Part of a small language model's weights.
Size: 16 layers, width 256, 2 heads of 128 (1 for keys and values), MLP 512 SwiGLU, vocabulary 1289.
Architecture: rotary positions, no biases in attention or MLP, untied embeddings.
Training: a variant of Adam for these matrices, 388M tokens, 5365 steps.
Each number is 200 + 20 x the weight over its row's rms, rounded and kept within 0 to 999. Layers, rows and columns count from 0. The size before them is the row's rms in percent of the matrix's.

# layer 2 attention query, 256x256, rms 0.0625, rows 25-43,153-170, columns 128-255
100,227,184,187,187,199,194,191,183,211,165,205,221,196,180,191,187,224,197,253,211,198,195,220,202,177,189,208,223,187,203,224,182,202,196,180,191,210,214,196,229,187,210,211,186,192,165,188,188,179,190,201,222,236,192,213,151,180,180,216,199,196,208,200,212,218,225,202,216,181,224,214,214,181,224,239,199,191,215,193,214,201,208,171,210,204,182,205,172,228,215,205,199,184,215,196,206,194,218,178,216,220,186,197,207,188,183,192,207,211,253,141,225,208,188,211,168,198,193,175,193,165,232,171,190,194,191,212,192
094,199,193,207,180,169,219,200,207,169,211,207,176,193,206,185,202,240,178,179,174,197,145,188,200,202,195,205,169,200,183,200,216,190,212,249,219,197,204,198,200,182,200,205,190,194,196,185,182,238,221,221,168,232,226,220,227,210,213,192,195,206,203,202,229,190,182,166,169,197,174,230,213,180,171,203,223,200,175,178,156,219,192,214,209,196,199,192,212,182,158,223,188,152,211,196,196,167,180,215,198,178,220,174,202,203,215,187,232,220,180,216,186,232,222,216,204,208,175,198,208,203,189,196,211,216,236,227,179
104,207,200,192,216,180,206,187,158,196,182,224,183,192,204,178,189,208,226,198,223,196,167,210,191,212,223,190,154,204,223,201,192,223,153,202,208,195,184,171,206,220,216,172,240,179,193,165,202,200,182,221,213,203,258,209,192,201,188,217,142,220,212,163,221,200,212,192,221,176,216,206,167,202,207,206,205,182,172,184,206,221,210,205,205,178,190,189,232,259,236,176,224,168,186,193,218,189,201,210,213,228,192,226,184,206,221,179,198,204,218,179,198,181,197,185,201,199,226,155,197,189,179,181,179,203,209,183,181
103,200,180,175,208,171,193,207,185,209,222,195,164,209,207,196,208,201,221,191,219,198,151,183,189,197,211,157,180,190,226,197,210,206,196,187,205,205,220,195,187,218,212,195,223,197,176,180,200,220,197,252,232,196,225,219,199,186,187,200,175,210,209,171,243,207,225,176,202,188,210,210,169,189,213,224,214,189,167,188,190,186,211,222,213,190,220,242,209,209,200,193,218,164,191,197,203,194,200,231,219,220,185,228,199,195,233,184,197,238,222,208,221,145,176,151,185,174,230,145,196,200,183,175,207,204,218,204,211
094,184,184,190,212,212,217,223,198,205,187,187,144,190,206,236,196,200,228,208,196,214,238,185,236,203,214,233,199,225,228,200,189,194,172,189,181,217,185,216,201,195,195,185,187,213,181,191,240,213,216,200,187,207,151,219,177,192,195,211,230,181,223,183,203,215,210,193,185,155,233,222,195,220,218,223,202,235,180,205,228,231,220,187,190,205,152,203,196,210,228,187,197,181,179,209,188,240,212,193,204,217,186,218,234,203,234,210,189,221,217,202,220,190,213,162,193,198,224,194,200,212,199,205,189,170,203,209,205
101,177,223,180,203,157,210,175,233,181,204,182,171,209,216,232,187,176,206,219,181,233,179,195,200,216,233,174,194,200,188,201,180,199,176,201,195,170,215,201,170,216,213,188,215,204,186,199,191,203,204,227,187,206,181,235,220,185,192,173,196,179,213,205,246,183,181,174,186,187,172,208,230,195,195,220,187,204,186,201,201,192,204,204,197,244,208,197,215,199,172,215,213,222,188,193,193,193,195,175,212,205,196,185,210,216,191,208,187,185,178,220,181,200,209,170,234,201,177,261,217,198,204,212,210,209,196,215,193
095,218,212,237,184,219,187,211,188,194,177,176,234,250,186,198,191,200,178,194,200,183,191,212,217,225,205,195,231,223,216,200,167,187,207,223,168,217,205,196,207,185,208,220,174,183,185,215,239,170,236,174,240,206,164,196,195,203,200,213,246,219,184,187,199,206,216,217,191,197,218,183,249,204,218,182,198,142,240,184,189,216,202,202,179,215,209,212,182,188,171,234,187,204,169,191,198,186,207,205,205,201,196,210,189,186,220,232,176,191,176,186,224,223,189,187,174,212,162,210,180,181,200,185,219,168,187,162,183
097,186,195,166,198,185,163,214,254,235,222,214,183,177,187,214,227,215,184,185,209,196,205,176,209,203,198,180,222,173,176,180,169,224,226,179,199,174,210,173,173,217,210,232,190,168,206,244,198,213,205,234,207,188,208,202,190,199,184,192,190,199,212,218,217,175,198,226,183,211,158,235,205,190,212,172,190,165,206,242,180,190,182,214,215,230,226,202,211,180,184,209,192,209,229,171,200,208,228,233,207,177,205,220,184,211,189,191,225,195,221,193,220,178,209,180,193,179,185,192,214,192,211,242,214,219,222,225,177
098,205,216,220,203,205,197,207,186,180,166,178,199,187,173,217,204,224,196,202,206,167,161,204,183,236,190,211,193,211,222,188,200,219,187,223,193,176,214,181,208,205,229,211,206,226,209,197,213,194,205,228,227,232,228,197,177,184,185,220,188,192,174,193,214,239,207,196,200,237,172,224,198,166,157,182,197,190,201,220,183,198,205,214,205,225,206,237,224,250,209,201,215,168,221,174,169,236,201,208,187,176,224,180,200,196,240,154,221,237,206,197,235,184,184,226,196,208,216,206,212,204,184,221,222,194,214,181,226
102,202,215,226,182,196,187,204,192,170,162,216,225,214,174,197,159,243,196,190,191,175,186,214,183,248,189,236,188,206,183,188,219,178,187,194,229,200,182,157,241,209,226,208,225,172,205,174,203,189,158,200,201,246,223,183,197,216,209,214,156,207,199,212,159,203,218,159,224,191,176,199,197,166,172,233,204,201,224,185,224,198,201,198,200,156,224,224,230,222,197,192,213,194,192,175,199,173,190,184,189,197,226,209,183,229,206,166,214,216,216,208,175,206,211,215,197,202,210,206,195,196,216,183,204,191,237,203,199
105,193,192,206,218,182,219,169,226,206,184,172,220,220,216,214,171,175,190,221,228,185,166,213,197,181,211,186,223,209,194,225,187,191,152,212,185,173,217,227,199,209,239,216,240,184,171,199,223,189,183,157,220,232,192,178,194,212,225,201,210,221,202,188,206,192,247,196,209,184,189,198,215,211,247,199,195,189,217,167,234,241,223,203,209,195,188,199,183,197,178,216,154,203,208,175,187,157,172,187,223,205,229,227,170,231,193,236,216,200,182,195,190,187,180,191,177,189,182,204,174,182,238,197,211,198,185,198,155
104,195,177,168,219,212,214,213,187,212,204,227,188,181,213,182,191,165,230,143,195,201,193,177,203,216,211,226,190,208,199,174,213,218,207,185,205,166,192,151,183,215,199,182,206,176,201,201,181,219,163,224,176,186,223,192,216,209,186,172,164,179,180,165,197,201,180,191,188,209,215,198,212,203,190,178,228,194,184,212,158,197,204,204,207,187,214,225,206,225,203,194,232,188,177,191,201,192,174,202,201,167,207,199,205,201,237,189,213,197,211,198,195,230,210,188,242,222,219,198,239,194,172,183,192,205,203,201,219
103,190,186,225,224,209,208,186,176,215,216,161,210,244,200,244,185,191,196,223,237,216,194,217,235,185,222,210,219,213,190,208,204,182,204,193,163,197,220,208,204,195,196,220,192,240,176,205,215,185,229,202,221,209,184,180,197,197,212,202,241,250,189,173,189,213,214,178,189,194,220,216,204,256,241,176,194,172,192,188,195,229,235,202,211,216,157,181,198,183,195,180,168,188,172,222,187,195,204,207,218,185,216,189,223,178,200,217,183,169,182,214,209,201,234,191,160,201,207,208,187,203,224,199,233,200,173,144,187
097,165,197,184,205,188,194,225,210,225,190,196,199,196,212,195,240,222,168,200,187,198,199,194,201,199,203,202,211,173,233,178,191,234,234,164,194,215,242,175,191,190,198,218,205,180,193,205,192,209,212,213,229,200,183,166,177,181,207,190,233,195,179,210,242,199,223,205,211,238,206,222,193,203,201,167,195,189,219,232,196,201,183,203,215,188,217,194,203,195,207,199,201,219,232,162,185,198,223,206,198,165,211,215,185,216,204,162,210,244,227,184,198,190,161,177,201,174,231,143,187,205,208,223,198,209,193,187,212
082,168,210,205,197,185,194,203,193,194,218,232,202,225,188,249,195,191,219,188,160,193,203,207,188,222,188,191,193,188,211,216,181,195,213,188,200,215,213,201,216,195,155,195,180,209,193,192,195,237,196,188,198,191,207,241,212,195,239,194,188,222,198,204,195,163,188,161,183,203,217,232,194,217,203,219,204,216,190,207,192,183,203,232,220,180,200,209,179,195,184,185,194,192,201,210,176,189,186,219,174,240,267,205,183,196,202,207,210,183,182,199,165,196,198,218,186,187,214,221,207,210,197,192,229,211,236,186,175
100,199,234,180,199,194,189,201,235,204,215,189,184,242,203,205,201,196,207,229,201,221,207,201,211,164,217,189,220,177,214,204,182,211,183,174,172,216,216,228,184,196,228,203,210,230,166,207,185,196,229,190,217,227,213,196,213,217,205,217,219,197,254,185,190,187,209,214,195,178,227,188,197,236,234,258,165,162,204,178,213,193,212,178,229,240,179,186,181,180,189,201,193,181,186,223,218,178,195,177,217,219,181,217,193,191,188,210,179,157,192,186,209,193,202,167,191,172,183,212,185,182,212,226,194,193,177,212,199
090,198,161,190,177,197,166,180,216,215,174,213,189,190,216,180,203,205,179,177,185,187,190,173,186,215,182,173,193,188,198,185,184,246,223,221,239,171,185,186,217,203,189,201,217,205,227,198,203,201,230,178,211,217,168,212,208,188,210,198,223,162,196,205,207,214,194,216,207,204,195,176,226,175,193,173,186,199,229,188,186,209,193,193,191,199,215,231,216,204,177,218,177,253,198,205,196,210,201,222,199,176,225,203,177,205,211,185,208,196,189,187,209,190,214,220,191,217,159,238,207,199,219,228,187,222,229,222,214
111,181,189,155,248,192,204,181,209,200,236,180,152,177,210,235,191,227,227,216,189,235,197,189,181,170,239,165,198,175,230,176,178,200,197,225,173,216,207,214,176,198,217,200,231,207,184,211,189,215,228,231,182,194,203,199,194,206,200,192,189,224,239,182,230,214,176,209,204,172,191,210,223,240,231,225,189,195,153,210,186,181,213,205,199,220,173,182,201,192,214,188,220,178,187,218,204,182,195,197,192,213,235,208,192,219,214,200,176,166,185,199,185,183,213,178,220,183,199,208,206,220,180,205,209,209,203,207,204
079,208,199,184,203,204,195,196,221,179,177,230,216,189,199,226,224,198,162,223,209,188,192,214,223,217,177,163,227,222,230,210,183,256,178,203,223,174,219,218,222,178,216,231,203,235,188,188,202,203,196,203,199,197,207,175,223,203,184,215,220,186,178,213,193,243,190,190,213,187,204,163,211,183,189,191,206,195,198,186,183,220,213,191,181,234,177,220,187,229,199,190,193,248,193,185,200,235,228,207,199,191,177,165,169,168,205,224,181,192,187,206,228,225,192,206,180,176,187,209,182,176,212,223,212,171,162,196,258
098,209,193,209,172,199,209,217,180,216,217,190,199,215,196,177,225,198,209,223,161,236,237,199,181,204,210,205,230,159,193,233,182,231,209,184,181,165,197,212,219,189,215,225,191,252,221,198,202,194,206,195,192,195,196,232,188,203,190,180,199,220,197,167,207,218,209,202,241,164,185,175,208,202,206,183,193,191,208,201,194,250,180,174,191,193,190,216,174,224,206,204,216,174,211,202,180,195,163,192,217,211,159,185,168,186,204,229,177,185,177,164,189,223,217,214,199,225,227,208,166,205,208,203,166,197,198,170,199
097,212,220,210,189,160,177,183,187,218,189,206,180,187,188,235,222,212,181,202,233,206,184,208,180,214,206,223,227,229,194,182,212,183,194,169,182,233,182,195,195,228,207,191,200,177,207,207,200,205,172,246,207,226,224,196,182,182,158,189,201,192,175,227,203,188,210,202,235,171,196,204,216,222,186,209,190,211,189,182,206,178,232,230,169,193,186,195,205,189,192,228,251,182,200,193,201,209,215,203,215,205,190,204,196,204,201,166,222,265,205,223,199,166,163,210,218,159,207,173,202,208,206,225,174,238,180,211,226
112,175,224,237,191,200,175,191,226,203,191,186,221,228,185,184,189,208,228,230,187,173,166,202,183,182,168,195,196,185,173,206,171,216,193,225,184,214,230,215,200,168,195,211,186,181,179,211,191,193,189,169,226,188,229,195,217,236,176,232,238,224,205,190,213,243,213,186,205,203,199,188,232,209,193,223,186,169,190,220,193,219,199,206,240,242,218,218,174,200,195,201,195,205,208,188,198,226,214,164,200,217,188,207,189,197,193,236,206,251,180,208,195,215,196,192,207,205,195,202,181,174,168,185,201,143,176,205,160
107,157,201,245,198,167,160,195,225,174,205,169,222,219,163,205,194,181,226,211,196,184,183,198,183,200,191,182,202,215,188,174,216,231,223,213,213,211,220,213,182,182,168,171,183,200,186,207,189,196,211,194,181,196,188,176,228,223,205,194,224,207,193,152,200,206,196,166,192,200,195,227,195,217,203,201,222,167,194,211,182,207,187,186,241,247,190,212,168,194,166,214,190,192,181,234,222,219,205,209,207,200,237,180,190,175,195,217,213,176,195,230,190,208,200,198,214,213,187,217,187,221,171,141,193,182,188,185,164
092,188,187,206,163,201,267,189,160,197,221,214,203,231,207,166,209,188,213,231,203,246,206,241,197,188,206,208,197,203,201,206,175,201,223,209,209,222,177,216,219,187,222,197,214,196,189,175,213,198,194,186,178,176,189,185,188,202,225,172,180,195,217,199,180,229,195,233,226,201,208,162,199,183,223,174,220,203,179,214,220,190,214,172,167,189,209,171,211,214,206,168,206,176,183,193,206,180,182,196,245,201,179,190,203,180,188,196,205,151,182,187,189,196,211,219,190,211,232,168,184,184,227,187,197,208,176,176,219
101,192,195,197,207,212,195,205,209,179,221,175,192,203,197,222,215,197,181,189,177,218,201,197,256,214,208,225,208,183,219,190,178,231,231,211,200,219,205,180,225,162,203,227,204,200,207,169,178,217,181,182,189,246,195,222,212,206,214,200,238,198,143,181,180,222,210,212,178,191,159,193,207,221,205,225,226,191,206,151,209,239,220,225,164,192,230,195,219,169,178,178,203,216,183,229,210,186,201,196,236,178,221,154,231,193,190,199,186,188,178,178,234,209,179,189,200,214,167,168,193,226,224,242,210,204,186,208,199
111,227,177,187,188,232,239,205,183,189,188,197,223,209,194,223,223,226,180,188,217,193,209,221,225,202,174,193,207,186,226,218,209,226,174,192,196,232,183,176,198,214,231,207,190,204,192,180,193,174,173,206,227,208,178,211,184,208,188,227,211,229,199,238,195,213,195,211,217,234,204,160,195,192,203,241,206,166,215,178,228,216,191,229,150,169,189,180,233,207,196,166,201,203,204,171,163,202,181,178,232,198,157,178,220,194,217,187,222,210,215,157,217,191,186,196,192,190,239,188,186,195,204,223,193,216,203,184,197
090,212,190,203,213,176,167,235,216,190,206,191,190,194,177,184,219,184,233,199,166,229,229,178,210,192,222,208,208,207,189,157,208,206,239,191,211,212,225,181,202,162,190,209,223,196,186,223,228,203,227,234,198,191,183,203,221,203,228,189,194,204,177,170,198,138,229,174,218,200,192,214,205,220,190,193,168,188,207,220,163,210,212,207,233,222,189,226,175,169,216,245,215,186,184,192,202,191,200,194,234,186,214,197,208,203,201,200,187,206,215,226,226,222,210,221,216,181,182,214,169,233,211,216,210,218,188,235,166
108,176,181,208,181,193,198,194,161,200,234,220,199,216,208,192,205,232,219,227,217,221,202,214,186,201,224,216,223,169,185,220,214,209,234,167,183,255,182,184,210,199,180,193,227,197,185,211,209,200,198,204,199,203,194,209,244,205,176,168,191,229,197,176,185,212,175,177,203,238,215,184,219,231,226,203,210,223,177,203,195,231,188,217,207,187,183,171,197,185,178,168,209,200,158,210,231,208,183,206,216,181,183,168,187,215,202,201,235,207,191,189,172,192,216,188,195,203,217,190,167,240,215,159,187,208,166,152,218
098,213,238,193,178,252,215,175,223,221,205,186,248,207,189,212,186,200,186,207,217,212,199,216,197,193,162,193,197,186,179,188,211,214,180,160,190,178,205,217,197,199,202,205,211,229,195,194,193,189,188,187,205,208,238,269,221,188,210,228,222,201,211,235,198,227,215,204,196,196,224,190,196,193,182,200,216,206,228,175,221,175,201,201,205,213,216,217,204,241,183,214,178,206,243,187,187,199,225,177,177,222,208,225,171,217,209,173,222,222,215,154,193,204,188,191,180,189,187,191,168,178,180,212,187,189,189,212,216
108,204,189,199,209,220,205,237,201,143,170,207,234,196,194,183,163,229,211,157,213,186,178,185,229,167,168,159,169,211,225,199,197,208,189,221,211,201,207,214,195,191,182,196,224,205,187,186,214,210,189,206,172,217,241,226,195,239,213,219,208,155,224,171,209,245,204,210,219,205,226,191,182,186,209,180,230,180,240,176,184,172,216,186,208,189,219,200,166,221,195,195,198,205,226,176,202,188,219,179,231,200,215,217,190,185,168,231,179,221,207,170,206,201,198,224,178,171,196,192,222,178,187,191,223,169,209,206,181
101,189,227,211,173,216,197,224,211,228,181,159,211,219,196,222,184,190,188,209,208,196,188,203,191,199,190,197,202,202,212,180,175,209,211,222,177,173,214,189,186,196,190,231,204,217,173,200,200,200,171,175,203,208,211,221,182,222,193,229,241,240,192,172,230,204,218,153,193,193,186,197,168,215,200,220,191,172,210,233,193,183,192,212,217,230,225,205,194,201,178,215,173,197,223,193,209,213,219,162,213,217,188,197,232,221,180,217,208,236,202,188,240,222,200,181,172,203,197,226,173,177,226,228,206,196,190,208,169
104,194,172,176,238,206,211,177,177,146,228,196,200,199,193,187,210,202,216,204,193,172,196,201,197,165,199,169,182,202,188,191,232,219,207,225,226,211,198,192,174,211,195,172,212,190,216,226,195,172,210,219,191,201,224,222,199,232,199,183,229,192,221,179,194,189,205,193,198,242,206,190,184,174,211,191,162,189,215,241,178,207,178,165,192,171,199,184,205,187,204,183,179,223,193,197,199,238,197,233,212,212,170,184,186,210,221,199,185,186,183,192,170,204,214,184,190,209,178,213,193,202,168,198,212,207,234,223,196
109,184,204,209,208,158,199,189,214,190,219,218,164,210,193,155,224,177,257,199,165,208,224,178,176,196,219,212,187,186,205,204,222,197,215,180,205,190,215,184,209,193,192,186,242,206,196,243,212,224,206,211,199,192,215,211,221,189,223,180,206,181,194,184,209,171,206,161,215,226,186,203,217,183,175,172,175,206,194,206,194,193,197,182,208,231,199,186,193,181,189,211,196,198,209,198,229,220,209,237,220,156,186,193,188,218,186,222,189,187,230,210,161,205,227,199,206,228,163,202,196,214,184,193,205,189,196,227,216
095,202,181,202,194,189,228,204,168,205,237,203,199,178,188,226,204,220,230,199,187,226,200,222,201,195,236,235,208,184,170,217,201,182,249,190,179,221,187,168,208,153,190,202,179,225,210,163,210,221,202,193,179,227,205,182,229,208,191,174,201,217,183,185,178,229,194,218,239,224,191,184,212,217,188,188,230,193,165,185,207,200,190,216,183,173,226,186,190,178,196,165,235,197,184,208,229,176,169,181,219,187,230,140,184,207,217,187,190,192,191,172,189,172,197,184,222,222,205,181,174,227,176,193,173,225,201,179,221
111,199,160,203,242,183,193,197,203,185,197,203,172,192,213,191,201,176,220,176,178,188,192,204,217,208,209,204,207,221,192,180,192,222,203,199,221,175,190,222,197,134,183,174,181,187,180,186,195,212,214,189,188,207,181,179,197,216,195,201,204,171,174,212,194,216,200,230,179,193,221,194,215,204,203,220,182,156,202,177,179,216,229,192,187,230,186,203,186,218,206,231,196,200,202,232,207,186,185,237,182,208,215,178,183,147,227,215,151,161,188,199,194,213,202,209,194,224,184,185,201,209,192,188,227,190,201,188,195
105,213,203,234,178,211,221,215,180,227,172,168,224,232,203,230,191,210,210,238,206,247,237,229,196,197,177,214,214,192,188,224,183,170,210,188,175,204,197,216,220,193,192,215,200,223,199,179,212,204,199,192,196,206,175,231,215,201,188,207,212,237,171,209,209,214,206,198,218,221,208,198,206,225,213,218,241,202,188,185,234,199,205,240,187,202,194,209,203,214,165,199,214,187,205,206,184,196,188,151,234,190,173,199,222,212,187,196,197,183,237,199,209,216,193,200,211,187,223,186,171,206,217,235,194,191,160,165,195
103,158,178,199,251,177,164,224,204,189,217,190,169,187,198,184,201,189,242,179,176,197,206,191,199,167,214,186,188,198,203,187,206,220,201,185,220,204,217,192,166,158,201,182,193,184,180,229,217,209,175,219,208,225,230,187,206,251,195,194,214,195,214,153,196,208,213,212,224,214,170,202,226,196,198,216,151,139,175,241,190,224,201,157,203,232,184,186,182,227,226,193,196,215,203,187,215,200,200,223,173,191,200,168,178,207,224,212,174,188,183,226,193,199,216,200,197,218,193,216,214,222,178,190,237,210,221,182,189
# layer 2 attention key, 128x256, rms 0.0642, rows 25-42, columns 128-255
094,195,195,170,197,201,158,209,188,221,203,209,217,166,182,188,225,205,228,182,187,172,200,192,195,211,190,175,186,191,200,209,226,213,187,200,184,206,230,207,223,197,217,201,213,181,225,178,206,219,224,216,174,201,203,192,226,215,213,191,231,202,201,208,190,231,215,229,199,190,167,183,189,195,203,233,207,189,192,231,206,213,177,192,195,203,231,202,185,203,205,190,186,230,189,175,244,205,209,183,243,226,200,215,195,232,206,176,196,206,210,204,209,201,192,191,180,213,186,178,197,191,199,203,197,202,190,235,204
081,220,166,186,179,178,213,222,187,194,197,190,226,253,223,196,248,211,192,182,179,235,202,192,204,207,215,200,207,213,187,205,200,246,248,195,209,205,211,186,211,209,164,179,198,178,150,197,196,200,185,207,183,211,170,204,196,193,211,206,164,201,208,187,215,156,221,187,199,179,208,197,202,180,181,178,197,180,188,158,196,225,194,190,197,188,188,176,171,227,193,193,236,173,204,217,167,208,173,192,210,202,216,219,210,206,183,209,211,188,204,189,201,198,167,200,205,185,211,201,202,174,178,149,209,194,201,170,181
111,199,197,198,225,222,176,197,214,220,204,188,216,175,218,223,200,164,237,204,188,175,208,195,174,210,156,211,218,204,187,157,207,179,166,206,169,176,232,197,173,203,245,187,189,196,216,197,191,196,190,177,222,194,180,222,207,167,234,209,218,175,184,193,191,208,214,197,180,158,196,220,198,237,207,210,208,178,196,192,225,185,195,187,217,190,204,231,165,227,211,215,210,194,171,181,262,208,189,193,226,203,198,189,243,187,213,185,186,233,212,227,210,229,210,189,216,212,162,205,225,192,182,217,206,164,176,208,215
106,182,214,196,194,228,211,176,215,231,222,196,187,182,161,210,166,184,254,197,171,192,204,183,171,179,174,178,194,191,199,177,165,180,145,199,202,178,217,209,170,212,186,193,194,199,189,199,155,222,189,221,187,211,199,231,218,185,195,258,195,197,188,181,213,209,237,221,171,164,195,222,210,219,228,241,222,194,182,179,210,195,202,191,209,200,201,255,167,215,206,232,203,201,199,217,232,208,226,185,224,209,221,217,201,195,209,195,177,216,169,229,203,204,192,212,201,219,214,209,204,163,188,199,179,195,186,211,216
088,187,181,200,211,212,218,199,205,211,190,226,193,170,173,205,202,200,216,142,179,202,234,217,211,217,152,199,197,182,184,182,225,178,209,208,198,205,225,188,195,175,221,214,243,187,219,196,229,213,179,185,204,222,229,212,206,192,201,189,208,207,193,167,165,263,213,195,207,238,159,219,186,204,202,209,202,172,204,216,191,209,180,158,191,188,193,194,187,225,226,190,190,182,218,201,252,191,242,178,216,205,232,189,211,217,205,155,196,177,195,231,208,204,237,172,203,196,175,204,202,176,200,201,229,194,200,206,184
095,162,198,181,189,215,190,203,197,205,198,188,193,191,218,180,169,223,182,176,193,208,201,202,229,196,160,221,220,195,230,187,196,187,192,185,173,185,226,194,192,190,184,174,174,184,193,158,197,216,222,165,159,206,191,213,178,191,213,170,228,209,182,170,193,217,195,188,170,220,180,237,217,208,210,180,226,197,227,202,173,205,178,216,207,156,225,217,166,229,212,207,198,210,230,199,236,199,207,162,222,190,193,224,178,198,187,224,197,179,176,219,195,216,200,195,232,183,198,198,183,204,223,204,236,214,195,213,188
106,236,171,200,198,201,226,216,167,203,169,163,235,197,188,201,202,207,200,176,170,187,197,237,179,218,172,205,181,206,201,243,222,194,214,203,195,190,191,214,227,170,228,204,176,229,221,159,175,214,193,188,216,214,183,238,185,201,201,181,177,238,170,201,192,224,196,217,235,241,222,167,197,233,208,210,200,197,225,216,222,191,223,218,171,165,217,199,206,187,204,209,208,205,205,191,163,176,188,226,186,205,225,175,222,203,177,181,226,209,206,169,198,204,182,210,163,187,220,181,171,193,217,188,170,195,211,175,196
100,191,230,169,196,211,198,235,234,218,212,210,176,224,207,198,216,193,194,166,193,204,190,175,148,208,190,200,201,189,240,186,158,217,197,177,209,209,193,192,168,226,203,185,200,215,178,214,186,216,224,205,170,184,225,202,216,238,206,221,183,177,178,221,211,185,238,207,185,166,174,243,202,181,234,227,183,232,181,197,187,187,193,211,219,208,196,210,185,212,200,196,200,220,209,205,195,195,226,180,227,197,197,224,201,204,201,189,166,215,168,184,185,211,197,230,184,190,218,213,201,180,205,238,172,210,184,214,218
095,205,187,215,210,208,193,192,193,202,189,164,209,205,142,212,228,184,236,187,195,214,199,211,177,193,197,236,216,175,172,207,202,217,163,174,207,213,184,214,182,206,180,198,192,204,201,204,213,200,191,183,218,221,202,257,191,186,216,223,204,203,219,196,179,201,225,207,204,203,188,179,226,205,203,217,202,155,191,175,221,209,222,142,197,199,193,220,183,228,221,214,173,198,201,232,276,213,195,206,220,184,198,178,218,190,203,157,202,190,223,189,188,206,228,179,190,209,176,212,213,231,191,183,236,197,165,200,197
101,217,200,202,188,229,214,183,213,205,208,191,250,181,213,237,182,175,214,213,218,173,185,230,184,200,206,185,218,217,206,169,230,204,179,211,184,169,171,181,209,193,221,207,159,228,201,218,203,169,194,152,250,221,176,194,230,187,191,216,204,209,198,181,241,208,188,200,191,183,223,193,212,226,174,212,184,179,177,200,219,250,212,182,193,209,184,197,210,217,196,205,168,222,201,202,199,195,161,187,203,185,160,175,187,172,218,204,202,225,195,210,210,205,242,210,183,222,160,209,215,205,193,201,191,193,172,172,200
100,235,193,209,221,208,218,183,182,219,177,202,215,192,237,185,203,186,205,227,202,186,218,193,166,202,214,196,162,221,167,237,188,213,180,199,216,199,175,194,220,203,234,191,199,207,212,215,197,215,213,200,239,167,196,204,217,204,206,204,218,200,194,226,239,202,205,218,208,198,231,239,201,212,244,201,184,230,230,229,191,202,206,201,177,206,240,203,256,166,204,233,188,222,204,185,173,199,180,218,162,236,178,211,211,196,178,192,205,213,193,218,223,214,180,212,180,207,185,182,197,164,201,200,183,200,199,174,177
103,195,195,199,193,251,184,157,183,209,202,188,214,202,180,226,175,175,204,232,214,190,220,217,191,194,169,243,241,217,207,175,221,161,183,218,152,197,205,171,182,183,227,183,176,216,196,188,194,203,194,175,192,220,182,203,220,171,191,191,224,174,197,197,176,206,181,170,170,175,220,209,220,240,184,221,223,178,180,206,228,197,187,181,192,207,163,202,190,222,191,194,216,194,186,189,269,194,186,168,203,177,201,184,196,199,197,206,187,244,198,223,194,233,243,207,206,208,152,234,224,229,177,226,205,186,193,183,218
099,213,191,184,225,186,212,193,185,229,209,214,196,175,188,177,161,158,211,214,172,160,176,188,180,208,205,207,201,206,178,221,189,175,218,176,201,194,182,210,229,180,243,224,204,176,247,217,199,223,225,217,189,194,236,188,231,176,196,198,222,168,184,228,195,241,185,190,246,198,193,200,199,190,192,212,225,239,227,218,206,188,175,211,189,192,225,200,206,193,237,167,224,197,208,205,225,217,201,228,169,215,198,175,170,224,236,194,201,213,185,168,181,170,203,190,230,214,190,166,175,181,170,232,205,215,217,217,220
106,192,227,184,191,202,219,174,215,220,220,225,186,206,175,220,201,166,203,198,221,202,219,193,166,195,201,165,178,175,179,234,178,203,155,173,233,195,188,178,190,229,196,209,191,198,179,220,175,189,203,213,197,174,215,188,231,204,183,246,171,180,207,217,233,201,203,226,181,175,189,203,223,184,182,213,218,218,172,173,189,206,201,183,203,234,199,212,220,211,196,195,183,198,203,240,199,191,227,204,204,189,167,231,168,238,212,209,188,185,186,206,203,205,194,183,177,209,210,196,203,179,181,192,207,210,204,217,222
079,191,206,189,197,237,192,210,229,187,179,174,211,211,152,171,202,194,192,153,218,179,203,199,222,206,182,238,189,219,234,219,209,224,205,184,220,201,195,205,216,186,167,209,172,199,186,159,210,233,203,184,195,177,215,200,195,194,177,202,214,261,204,175,174,204,166,196,217,219,197,200,195,174,185,193,220,195,206,204,181,186,198,189,187,179,242,199,150,214,188,212,193,210,231,201,199,196,228,204,212,224,190,211,214,193,198,198,229,167,192,182,216,219,207,158,198,200,200,202,191,222,189,181,242,172,196,216,167
098,181,206,166,212,185,202,203,197,175,175,193,160,206,215,159,193,194,215,156,178,205,201,169,184,199,196,165,171,203,180,195,181,173,199,220,218,189,202,236,220,207,199,181,199,182,182,203,193,249,191,203,167,184,215,228,197,208,223,182,183,219,210,197,195,217,202,241,227,229,186,217,202,173,234,213,197,219,219,203,211,189,215,225,198,173,216,212,190,220,213,210,219,229,203,235,191,189,226,208,203,225,213,211,182,186,199,201,200,212,203,195,159,191,155,220,205,185,228,218,203,183,224,186,179,196,216,193,197
098,210,192,231,215,207,212,250,202,182,173,183,219,217,206,204,230,194,198,201,178,202,192,222,217,191,219,213,188,175,197,223,207,249,197,190,197,214,185,193,169,199,181,183,198,220,197,175,199,219,185,197,236,209,195,243,217,217,175,215,209,264,176,173,184,208,198,192,211,211,230,192,198,198,229,190,185,161,193,193,222,188,209,207,191,211,199,212,213,192,194,194,203,178,192,186,176,169,197,222,209,233,141,187,220,180,190,217,237,184,215,198,201,177,206,209,134,187,216,205,193,241,195,182,203,195,153,168,178
100,152,230,167,216,210,156,196,209,222,182,212,166,190,201,152,161,197,193,187,146,206,215,167,208,227,166,181,186,183,196,178,197,168,187,195,185,179,233,209,196,178,238,167,203,203,193,203,181,232,200,187,150,195,195,204,211,182,215,205,199,196,206,211,196,198,195,210,185,221,171,202,220,207,171,186,199,216,212,212,207,208,188,197,216,180,221,224,157,223,230,190,220,200,231,196,243,223,229,176,221,193,218,204,195,192,237,227,160,186,189,208,197,199,177,181,254,195,204,188,189,180,216,224,235,215,206,211,200